Weights of a small transformer language model: vocabulary 512.
Each number is 50 + 10 x the weight over the matrix's rms, rounded and kept within 0 to 99. Layers, rows and columns count from 0.

# layer 2 MLP down, 64x256, rms 0.112, rows 54-63, columns 0-255
50 40 44 42 47 72 63 35 47 66 67 55 50 31 54 45 56 42 47 62 29 58 39 53 56 58 43 44 58 35 67 50 51 38 55 52 31 48 50 60 23 45 62 54 41 52 36 54 36 47 57 67 40 57 42 51 40 60 45 40 46 42 37 60 70 44 55 62 68 42 47 40 43 68 35 43 38 51 55 61 41 66 62 22 49 49 66 52 46 52 46 51 62 35 60 49 65 54 39 36 59 47 45 55 56 48 41 49 35 44 31 58 59 48 54 26 46 43 35 55 51 38 45 64 42 61 43 50 51 56 47 56 52 52 44 48 54 68 54 53 46 39 44 41 48 48 58 39 51 50 33 47 42 47 42 48 43 51 50 38 47 50 54 56 39 50 37 45 52 59 58 49 28 53 58 73 32 50 53 27 33 54 40 54 46 50 60 60 54 61 49 45 47 61 42 60 62 47 50 37 44 35 70 55 42 70 47 43 47 72 54 29 39 56 35 42 50 45 47 56 33 63 42 33 43 43 50 52 42 42 47 42 48 51 53 53 41 67 59 49 63 43 46 61 49 46 65 55 50 48 63 44 43 40 51 49
40 41 60 59 42 51 43 55 44 50 42 45 57 38 46 38 36 49 47 53 55 45 38 37 39 34 53 65 54 40 35 47 55 63 29 21 47 57 42 39 55 52 45 50 46 49 41 45 51 35 37 57 52 49 35 64 57 50 64 60 36 52 48 64 44 40 52 59 30 35 51 58 41 54 38 41 50 64 51 52 61 46 48 42 57 43 64 49 53 35 48 54 32 58 60 62 45 53 65 58 55 49 50 64 50 57 62 68 59 54 72 49 42 55 42 51 46 53 48 25 36 69 54 59 37 40 59 54 52 60 49 56 52 56 35 51 65 29 44 60 64 41 45 50 37 43 65 58 44 42 42 35 47 48 45 45 59 40 61 43 63 52 59 53 31 39 38 42 38 41 50 54 58 44 43 56 57 57 60 50 44 50 69 66 65 54 45 60 49 49 59 30 55 57 41 75 49 57 53 46 63 53 53 36 34 56 38 28 48 41 51 45 62 61 54 46 28 52 57 66 75 54 46 34 47 55 57 45 57 40 40 44 67 50 39 40 35 41 58 64 52 49 44 47 47 46 64 61 57 73 41 38 36 60 44 49
39 53 56 50 45 45 52 50 37 57 38 60 51 44 59 51 35 34 35 38 50 42 31 42 47 59 46 44 48 45 36 34 42 55 45 47 39 40 44 41 41 36 56 67 55 35 36 45 55 53 48 46 41 49 62 51 61 50 39 69 51 37 55 39 44 46 55 50 43 55 45 43 37 46 54 65 48 75 53 60 46 56 41 63 40 58 54 58 50 42 65 56 45 42 39 34 55 36 47 57 38 53 58 28 38 53 61 44 47 31 45 34 53 54 39 47 33 48 38 60 55 25 34 49 47 52 54 56 39 63 51 52 45 41 55 44 43 64 34 30 59 45 57 48 51 47 76 51 45 55 64 53 48 56 50 49 35 38 27 34 57 58 66 33 50 27 49 52 35 54 50 40 43 47 32 52 52 59 51 50 58 58 42 31 40 50 48 48 51 45 48 55 28 53 39 49 53 36 49 60 46 45 54 51 68 57 36 52 58 43 55 45 26 41 44 57 52 44 47 45 59 44 35 45 44 48 62 55 54 46 56 48 36 58 43 44 50 60 48 31 43 59 33 39 37 64 54 33 53 52 52 58 57 45 32 53
54 38 33 46 52 38 52 37 47 55 48 46 50 53 41 60 43 52 71 66 52 55 42 44 71 52 61 59 35 39 49 37 56 47 35 56 33 38 44 48 59 53 42 43 53 48 43 45 36 54 44 39 54 29 43 48 38 16 60 40 49 54 50 39 54 38 49 57 64 41 57 56 54 58 36 44 48 44 52 56 32 60 47 34 62 50 50 58 49 54 67 32 42 54 50 58 56 75 47 59 55 52 38 53 52 57 48 40 48 62 37 48 68 58 46 56 58 43 42 56 74 54 57 51 63 54 34 51 48 41 32 52 42 43 51 32 75 39 52 61 78 37 43 67 49 52 46 56 66 42 44 44 49 49 59 37 62 57 32 28 64 63 37 50 47 37 55 46 52 62 56 44 45 46 49 61 40 39 48 47 70 54 64 49 46 49 45 52 57 61 67 20 67 45 58 50 64 48 50 58 59 46 51 30 67 48 29 72 63 44 48 44 72 62 35 47 28 53 40 35 42 27 35 35 72 54 48 37 50 47 55 48 39 41 44 43 60 60 39 42 29 44 57 50 53 43 50 47 31 56 53 47 52 52 42 55
42 49 58 42 44 52 56 38 76 47 60 54 49 52 66 60 50 40 48 55 50 38 50 55 55 54 64 54 38 40 53 35 37 48 46 56 26 47 60 54 38 37 56 56 47 54 45 71 56 60 38 40 57 61 53 52 36 36 55 59 54 46 38 64 51 39 50 50 46 44 46 33 44 46 42 42 34 57 60 42 51 50 39 39 55 42 51 45 62 51 43 46 48 51 58 47 35 58 58 46 63 51 52 55 44 47 45 29 37 51 61 45 40 43 37 46 45 50 56 44 42 46 25 48 71 58 53 59 51 57 51 55 60 57 49 56 41 60 45 42 44 46 46 49 42 55 59 43 57 54 49 45 52 41 54 60 30 49 45 49 43 56 41 45 48 61 74 38 31 60 43 41 61 41 54 46 67 51 62 51 56 29 63 59 40 58 61 42 41 51 55 39 54 55 45 45 44 54 33 53 53 47 54 52 36 45 57 54 43 48 49 48 47 49 45 45 63 46 47 54 54 35 34 64 58 43 62 61 37 49 47 48 30 67 46 38 32 57 40 46 60 66 61 49 52 60 46 57 52 48 57 37 62 49 44 64
59 61 49 58 51 58 37 55 53 49 40 52 58 66 48 50 38 51 62 52 59 57 43 35 56 43 55 52 64 58 41 36 39 64 51 68 39 59 30 50 45 62 49 70 49 50 70 46 63 49 51 66 33 38 54 44 39 45 43 46 65 36 43 43 45 45 38 48 35 42 65 60 34 31 41 58 37 53 46 45 57 48 44 62 51 55 35 42 50 60 72 49 61 55 47 34 50 61 41 55 69 55 46 71 45 46 67 53 39 66 43 36 33 55 71 69 45 50 37 32 39 55 51 59 75 62 52 45 55 44 59 42 42 57 49 32 51 39 52 49 40 43 61 43 58 56 48 53 34 39 45 47 62 38 41 66 22 45 63 57 55 51 45 57 38 48 42 67 66 41 44 51 45 40 64 62 66 65 45 53 46 65 50 30 65 36 37 58 76 66 61 55 63 52 57 56 48 46 37 37 46 43 43 58 45 47 60 44 25 43 42 39 53 46 50 47 55 49 50 28 57 33 41 45 44 50 63 57 70 56 58 47 38 42 38 60 44 73 53 45 38 52 72 39 48 48 34 54 49 50 53 36 35 57 44 53
54 40 50 59 65 67 44 43 21 56 49 62 58 55 34 40 63 43 55 55 52 57 34 51 57 34 50 45 64 52 25 50 52 46 51 42 56 55 50 46 45 31 59 41 59 64 61 50 52 56 60 64 50 43 63 55 49 52 60 55 59 55 60 32 65 45 58 47 71 42 48 46 36 49 60 58 48 44 62 53 52 69 50 38 70 43 29 45 41 40 52 67 49 52 44 62 50 49 44 48 63 40 47 49 60 64 53 35 64 50 44 39 49 58 46 58 64 73 36 46 47 57 39 53 56 58 34 66 55 46 55 50 47 47 59 39 49 46 57 48 58 49 58 47 41 54 59 38 53 46 44 57 57 43 51 45 44 70 50 64 63 61 42 58 46 45 43 59 48 41 45 55 36 54 56 52 48 65 43 45 57 55 60 47 46 55 41 33 28 58 66 56 51 58 37 44 61 62 62 53 54 58 61 41 57 50 35 46 42 48 51 51 52 43 46 56 47 52 39 29 50 54 37 25 41 55 48 51 42 49 53 54 43 44 62 58 35 64 45 38 62 49 56 43 48 42 57 43 52 66 47 36 51 57 70 43
39 53 54 57 53 61 50 50 62 72 63 52 45 43 62 59 59 53 42 34 66 48 61 57 42 31 55 47 46 51 60 59 75 29 46 46 49 32 42 55 37 35 49 62 50 43 58 76 56 51 43 59 52 59 51 61 52 72 41 40 38 48 63 58 42 51 44 60 54 44 27 47 60 28 56 66 61 74 54 46 44 58 45 68 40 63 69 50 49 43 43 54 59 52 55 30 29 57 48 54 42 49 65 55 36 64 44 52 51 46 55 51 69 63 41 56 40 48 36 66 57 47 41 52 33 46 32 45 40 46 43 64 58 45 50 49 52 46 36 48 43 51 49 67 55 56 63 47 46 59 55 49 43 47 53 51 46 61 55 63 67 30 42 65 51 46 37 46 53 52 46 55 50 44 46 32 36 41 60 64 58 51 60 47 38 43 54 47 42 45 49 57 48 47 71 48 42 39 56 29 51 40 46 55 40 60 61 46 59 44 48 43 53 35 57 41 56 56 59 51 49 35 39 48 64 52 53 35 38 51 57 55 54 67 43 41 36 50 30 42 34 41 78 45 69 58 57 34 56 21 39 39 57 48 47 54
46 39 45 53 52 60 46 51 51 62 29 51 59 40 54 43 32 24 42 44 51 54 49 51 67 50 56 47 56 60 36 51 46 46 59 39 46 50 56 50 45 63 60 52 42 63 68 57 60 50 53 50 45 45 50 49 32 48 62 48 46 53 47 49 58 49 53 53 51 72 56 48 45 24 48 40 33 43 59 51 52 47 58 47 49 51 34 63 61 45 57 51 41 58 36 59 32 54 30 54 47 49 47 41 59 46 55 50 40 37 44 56 53 66 46 73 45 41 30 56 57 44 47 57 42 47 64 63 50 53 47 62 44 50 46 42 26 55 36 47 64 49 61 55 55 48 50 48 40 59 64 56 62 47 59 44 52 59 51 64 31 78 55 47 47 32 52 56 54 57 44 59 44 45 57 56 43 60 44 46 54 43 37 60 33 58 18 42 43 40 46 42 61 57 47 53 48 34 56 53 44 56 56 51 27 27 52 60 53 38 42 56 50 44 53 52 40 61 43 35 48 48 49 41 37 53 55 62 20 57 51 43 41 39 60 64 53 45 50 50 52 36 51 49 42 30 51 42 56 47 59 54 48 43 73 66
47 54 42 41 63 31 64 53 39 50 47 47 58 61 43 43 57 54 57 55 52 48 62 69 51 49 53 50 62 64 51 41 50 69 55 49 46 25 63 53 43 65 44 62 46 55 37 45 53 46 55 29 44 57 50 62 52 51 43 52 47 46 57 47 40 38 57 57 37 60 37 43 51 30 50 41 59 44 43 61 37 66 43 45 46 46 45 69 48 55 58 40 46 56 40 36 52 55 48 41 51 65 40 37 53 41 57 57 68 38 41 40 47 61 44 63 53 47 63 42 39 41 60 46 48 57 43 42 47 52 27 61 46 49 45 52 37 31 35 49 49 59 58 55 59 57 29 43 40 71 50 47 47 30 67 50 46 47 71 51 34 54 46 57 53 55 52 56 36 25 43 55 74 55 55 59 52 48 49 44 56 51 40 59 45 48 41 54 68 57 38 34 54 42 67 58 51 33 51 44 52 46 36 28 46 47 44 46 64 46 41 44 56 36 55 58 48 56 48 43 43 64 47 30 51 33 49 44 49 54 63 51 46 48 72 44 45 44 66 55 51 54 26 60 41 43 42 59 32 49 57 44 48 58 54 47